Each number is 128 + 32 x the weight over its row's rms, rounded and kept within 0 to 255. Layers, rows and columns count from 0. Numbers have three digits each. The size before them is the row's rms in percent of the matrix's.

# layer 2 MLP gate, 384x192, rms 0.0705, rows 0-191, columns 0-31
098:209125141142148152119124132156176190166093097134098150127130157167102124150102100103096153083187
103:121138071107050126135141079150105134123133093083162128061156079064104122127173128108140161115144
102:165162136116051133095191154152082105127127150122095160082151199115125126103109119054098173125138
108:126152084096053093158130138106148057123119113099121148164105109162130136142104173160153180109111
103:096156140116074126133117087175178117116115124137124096087096108172141100100142076129102120128093
100:145140123150092140136128141134120138139117090163197144099096099112219087193127148136134131136077
098:113125165141086131141195102113121089122099156092149122126121132133162081086131192153099173142095
094:124152105107174149176107149190180166164138112180077111145089103178152089196103166114093131135096
098:107166202114174106093117076148158132164183151129113083093148128137160110191149101127051103174128
099:096067090131082128163128132201087172125143107122142151082149117111176131138136119035098181094119
106:187134122122032127160149121131140114112134101133147094139160130190133174074112087114134153149175
101:130152053162148128198097089102090161157142152101080105129129112166117097112110098132092156140092
098:066071203099083112134126111107089142127104112069139118106166097134143132124133093136082131114149
105:064183115177069163118088120154151079142099092087119150131119174063122112089151101151131122167152
098:094174122072112115111104111125176144097108122097184125142095165096104067111178095174148147115167
094:126139162122097132129086101147141100102138144104153176181147161113171137120148112083101121119142
092:175157075212084093135162098137146130096122151155178140080105068087159086100126102112163153151081
096:083156168112129137133149181146126034129100176088106123117137152129131162145168199183112130118103
106:163097124118108147107175175098086167133170122100189177158135158085130116105078077097141132142077
095:077106152182168141168176161105129100104139090099148117113156134075116119093082114191152155129154
095:108125176086100180134181094115114124143139094134193114087096061110132106131106185107118137092168
109:141138157111134131086169137143089100161142083093125136130112100109149104089099097132130153156055
100:155138194075179088131090110135115094120129097187150069118133120053169075112122092103100093087171
095:140108190102170106117150177140140165135184096117131096179132154124146135139093111070132105164139
097:103102167106118100116168141124152142148131155108194131170149127140091072121195179102129129122167
108:139173096134112083178136129110122143114143110161102089107150142082122132161123136059094135105139
092:156128120134116107173117148114109154082071086139162208105150126120186098163079109105074135136089
097:205151110109139097083126108117095092142098090124104207157127131067068094146091106110143084171118
097:127102137118075155164169214152122131131142106155091099153129079094137126161169163141123124165101
103:133157107125126153172170138178126191134155130151164073094143225115132165103075120143087110136103
100:194084070137139101156160113124114132097140131118123091142157131166142098135153142102165138177091
097:130101159090099174200150162081086184091119150104109123126095082124141137143100084156100106132101
097:125083114147143138152149140156134141086086143128163142157146198092146109093087104140180126161129
101:132086158110140155188044134171131120051224166141071168091163115129173108133172091098081142117146
109:142137124119084091132134143097103162112091155110086111063115139086087138098216154140102113150143
108:134184093110091136124161117119128095120101100120188186130160145119122153136145163132193130141073
101:113170137123130145120173117109178131150149169121121085179161132151199145075106111114132086121172
105:122114134155167115125178141112138051108111118154154172176105111142122089099209127166115112112148
095:102103109091129087140193086140173158097118093124098188154159120071152132107135048176063175104143
105:122147138083130119110156141164146070169097111151128156119141161140123090082197141128114169109141
091:139103134128152166165120123100127091174190085103126168116118107198115112118121149121170135182124
095:138139112156118130083105153088078169078126163119101128151157137176112248121136151173108143149163
108:163170161136159135102095136119121091178181064145167114131152146137072123129117127155187188156181
099:040111114134043133141151138133119078125127110143112182085076108074059112154118116184145073176070
096:148146210069174157116116083163151172148096162075120089121143147080075155221127129160210113177070
095:182149132125141108083136156140133071140129131147086082103116050147151107061076145087102126136130
095:184094134165167079137173118165153170051093221211107130083109148081146088118076074164109129184113
099:136111115171135146136140086107085139117149126127134134152116139121120148104086120130133129150087
108:121153151104167114204124129129106169127153189163103124137089158144107138111134124105082125154156
100:161128151156080113102135154118113142071118159090124148123117194102137131122191135121110048122165
103:189104080123079163084153149123142148101147100072178177132144099138169134148119042079085096106128
093:062136130136191102115110131135126085108116119104184123081195129110180140069143162126152109090174
101:202067126093122073167124074117120153128163176139173148147125111123053131061083162155133137152111
103:083110184072109149122165090151103097116144132179129128136073119110128155153104144107138110147158
101:115167109124133120107188190093113089129111121065115172091098117097067120121096107099101091137103
091:166110141094159106144142145157195147111137148125096118055132107138098164121136091092156100156113
099:171127106124151143099179185117125134157172125126122142149127092100106130076158148216118121103141
101:145128114142077055148140155132163111109156119090145188132099147181105164121121110158131116096099
097:117161153090144077142058128104134134165111137111169156154118208174122138149097144177070102094130
102:111125076132116144131163148044129150203129096152171140109118169145146126138099087144094134141136
102:106088137111147133136176146105115130155055128167163145119084146111173097168083154148144151172142
100:148141191143166096126127109086063156150096171131202142102133170102092134094119171111203110078127
092:241096124079108115181128097105111108193141145132140083131110121112111119122092123128127165139168
104:141152112105193065141105184158112107147168161106145112110181148127162175167137141096143125110103
094:136142150156171147083070158158100079151124082100077168148170155161174136136087078097087112194095
102:130125137087114156097134147108162176095133133158143107112157057087067091207091150095123141138112
107:171126135168091191127128118146144156126167136131096108186142188156094098082097151094099107097122
109:134159127118091128112119152098097089154111095081133130129088117103130093104113152050118123139173
104:161169084085114102144147161108172167118117090111162171113166162118122142158098099094064118115067
097:101168169164097154149089140171165099166150054135114103129161096093082144142072151134162096120141
097:111149149141067211170110125147129141155084154126124088135142163153075087128113158085126138138133
101:136118088158141132218079168146156137106140177087123189120113191145146160111119040173097151073146
097:110112101100145175099102150133113098159102137148133111183081162125136098101140099145128132098184
103:132094107104122130130158082141155110204116154106068086140098146113052122143123142109083147163178
100:103180135087043097127144131155108126161118171170086112139118099127111014136130115161124130113153
095:099098121145087180102170172141184159119159067119148135152121170135135130125104074084060177141105
101:111127160113145225168145178147106117110191149110116135130122156073189180109112112112076166146125
094:118112109106100115108138089090119090100149100088093136074141089088095080142145073131066164144162
101:092093134155155156089171132137140095113111120159101156144047167112120077151094167172136088107118
095:175143112149086118117133151087185125115070070048189143138133122179101119176104113147125147166145
091:153115128059137173097091128189170109144129140145210154090156104130106098064123130069158096141080
097:085183093123106207146150152148090171148144044188166124100150134101146088162118107096148120092090
101:129124164153110147179093140123105098117120172128153117178092139129142212137140204130134099164169
102:150132069152132153138118117071088144136114163134155162165136139053124053120162105117092147212149
097:118183181069118194091101206122098119186139151110114116065120168163123138135153148075138154141139
097:123144069130094122165116081182132145109139193110173146098121119182159164198169135108143128086130
098:159164124080133165045165150174137122105078091121082158125179071143179136110166201147135199102161
095:146153142125123199132113113116122097132135105179151117162147126119131120139139105075107075133154
090:107173136155144168096152162078121137093128169108206143170077121088155086131084109177086116179156
101:135127129064100113117169137126124144087208118139177140128145094152121113110116116134129168119153
107:073113163159119108081167159097123130095093126156117110169118111156099121157211111126071137065146
095:182165144173205114146072087131104110196107095112092153121134111111139098167110061122111086116067
104:163201112138064144172097160141133122079091154129106138129099112135094139134125150140122112132141
090:160132146136152103137154113166165093194144120150164121080113172156180089148079105115074167093070
105:111143104104102185178087154129122121151116154099047097123135103147121135085072110146126169134068
102:141142144119092113140158120097129163219123079117151107155111153143136124116133111116188135097126
102:103121063161160076090110175105161138124144050146105145146181123121111087173148126079155152142160
104:125163163193133138090078111142091136139067141165163114115141147144103129125199105147093108114146
100:204098158193129171119085112112125155123155061138208191166146179123088132103117172117162152127104
115:175079156054107119109160160131094079139152150139116134173119104125150162112162177157144104140173
103:100162202109113067155173158159154126121072119107159074146103148112126068125110106113126196167125
099:100059129094068152153107157166180149094197131127177164122154076117170130136120166148089156089073
099:098125140076159070146105129169158089138113159146125143095180117168127115140093096091053176073158
101:136100114108128154117129095125163092164073148156173119103130110124112123130130151092130124128106
104:119144119093109048120150187108142142129120118074101074086097114128148084104117199149130184160101
096:067123137077134195090143173180131153118139120149095171113109141117101139125169187097140104141086
098:133152085194116128106109119143116121090115102161161155214150092129128107157123181117138106141142
091:130146115114133089152105086125120138139152197071144149122204197087078120179117118086151172136137
101:028123132098147139143128177086131146052153095133158164118091140111092121147090114121186140175107
101:069096153112095080138128132088041080083129139162156111127148166180110150100132112136083113115189
097:171135124093126084175176197151085128063154147139097152111164097136156146070160132175159091117142
099:086161123156118136134107153112167127109121114145136167132126098171154144097089103159124161153134
096:097166161114129159193127131096091054105111168128068121099121122123124207133118151144089107140200
100:171178131118133047093136099198095152141130114163074073141098094101167153107125100090198111124156
106:180078151150125097118105134158120083070096185186083157155105118137130089130137120121131150163173
101:181133113152162121194121092080138104139144147160118099108138115133124184147130163177091158106138
100:135138083142077120161113150145055089094159108203134112179054142133118058091146160135177140133142
099:200185176122160162083067098148112165176085096157144110173124114107138102134154180125180117095117
100:109164121183199104101179151224158133158121173173116160161084135131111141118094139121118141169140
101:164146110094158110090106129124156111167144114146127105091153086129126178132144128190165143106116
108:129112129168122151124153115097118123133106150199113174162136153153096191180116076158122123088106
098:120124051113126164127133108107190134136129112174128139125140114186154134182124120122052142097100
096:090194128153182202094134135104132180178137136132173154172153169124124163127111082105129088115152
098:122174153120176091154108147134181082148166139099065141079094162149135182098136178139094075086131
101:160152130122134107177092135147110177133148071087116113110075110136110081140126082127129095129104
096:165111162123139123130126150111141116117157192105147085169127123140197178078149110111160094128172
096:127138090119071129111112135103199163126132059121079117119167151140099164124057100115088139156132
104:138179146176107187081155153124196134109087184178080134113140157150168129159151093084079105113122
098:164143094130133132135113157095128179120211128208132091081114091166113171163069099104109182130143
100:117105132118175120158128076115154138140098139133097118115111098154098188182141119126081150074132
092:115147164105089141132187126131171099106119087144153104102141097139193127176105079140147142180147
100:110105180138147108077126104148154147155112139063164148173164117077115090127141016124167098139170
092:105103119161176071080123184151133132130158101150169153117175141171139096096195152139145095119115
097:143175078165158097120150150101076138107106085145179121129073127097137133067057147146145112117182
100:108121157173194200078102155135150170143199157137133083171141106187184120168136151086181148157070
105:120097155160131175113158177132106171067183097106101126179122098136129097120173067097133125135121
105:118081076118080127118144130110090132163093083149144093177143157123147131118135080060166170101123
098:149112128117150176163146172113092095085138151152104133151068129134115119134093172077109120135135
107:142125167127138108108159152128127097139176123138121095091152144144124095126085095082119135138118
096:098131146199129068165156109147152067162122160196123078136156124113079153107144111116216125172111
090:136183164089130150097098123086128081127143140076176113125107125175140116156145118139128082121108
103:138183092138143144082094176187142144128195142165118135105136108105120144063180093169144133125123
105:113132192113147116090160141125169173166136096123128180119111136126132130133094164130174171172058
114:094184102097168112156132131089151130121168203135180126087120175080130155201107143162065087098136
099:082124098096135154106147128110173144096154163100112086074141095135133113095074166108153193177124
093:151106079121148138116149119078134146157079143102127139148132105114117155136132107136102131149117
105:120139106170117136088148142145134127115122155166132099068084091130125133109120111113152152169120
094:084143206101158164090143158171138141122132139096156128104103057070103089111160157136128112126152
135:111080119110116096138140159142039143078117095103108178155145127166155145108132083104143119099155
102:152115143111185110102112201124097102093126117119111107138107231149179150097150144128083094115105
098:114138148121099166153104082121119113130159139118121072142077095071117045139113091124122116094153
098:115105100193144123173160076075166153077091166124125110146129103171109073152117167118122113164158
099:104096167133104121130161139082138135116145102159177093110063071120119144198154138152121106137126
099:103136163098094120152081181150138112148164053123140103106114118127129109126119062124126119153158
092:157125115140130170140103111105092133142136128107096105167101112198121149155122085179129132144071
102:115171114139115117149121119124119173148129127102149162136186103143140156214134131091199133155105
106:154121093110105102117099138114155185112084158122128113105079095069137190147189117147110144103136
102:147175120081178193033161168137154123091144093102099135193154179157119134097121143071094178131145
104:108164102106131091123136127091149099158078157147079145172188158120150116131132153124222146067167
099:138112124132142170150188143108125153124140134087150158116182174101166169068139105154179186128115
108:114073110188150145155144174104119193128131078119135129102110121117141149135119114148101188166161
104:163139152122169086144086162174090109109067188206116113126114101129130139126123111140088096121079
098:179124110145147174078096114147106100111167100166135084126179123206140179179119166154095095134120
104:068057159139121157143143142139103166142169089172159186172100148156084132114114189104121172092116
099:170168107144041152125156161121114152116130143117130105102131107076127158153179115186133128159134
095:170131131174159158139184153149123057155152121105171090172100130076140134074134141109123122137156
101:073111156110087096110119153112154091155090095071155121140071118135147109111158062136131093089191
090:162157169120156165170145106153131104139110157089128143080109133102154103116161114173107139092090
107:163132144122137153106077025084166088141125138158132122176114169074109137132137134153170138155084
096:159160158156061094190075130192132151109137116141098147116149141060085127129172146207143154099140
100:110044112154099136137140097094063133070120103152187125094174138120107133088127091072163138151207
107:145141131128117137110103121120119150135113129092133143150134161145063190130157132130186160076158
099:138131104097089116085082101157160133146132152198090149124102110133145107172134162142077101144086
096:157107124154157081078120144136146130158097108182115092102091217166088124151206119115179073149126
110:153095101094108159139133111115145152047206134164102123080154126120131154112112132094164119178120
099:136146100101126111172146117110134098089120137168221086160103135125032125126101138156084131123131
099:152154158189124150160140099200099186140156131161107099124145154108142204112147121109118090137192
094:112099121180165129171135158143145172120142152125166151141157147072163196131114075099089127133122
108:146165163156125158178187187056081106128157152119156143100133142059129094120092155146130124143141
104:154127099120134123181128099082091096130114099098145156144188095103097160128097126086161176101153
102:080121159161125131138188071108109174169117087141153160086129117058100155134106101128105143151081
096:206065179119155107193077123132095131099150137114154155102144170143117136142086120151141091114136
099:110126104141121120107133074148132151181136167195175165111151065148151149116105168113104168122109
090:119126149127122116112101131175103143141161162172130133117171154107087188103168169134154170112101
112:115156110150104131077142099147170115212160158108069099155133106123161145197130134100136105164148
103:105116066136161155114102073145151094112104165128127103158114103162099127120092203113152150155101
100:241145093137048129156066123178134165110146099113190126178126129104161175156135142099096073125166
090:140136084165195074130140132154107136111101143096101101094185167179128114147095106096097127188138
098:106131175137153154121161166174136126107175170126090133103118127141088154120181135160135117173117
098:192193133144124142136154151139144115175116123073086116162088185107185152070091097130105123121175
099:099163114115099064088129180154177087053173074105166083178148185124129076102119153132168116164147
106:131142143123125140132107129124136127116085129142140147081208127210094167104077126063189199125102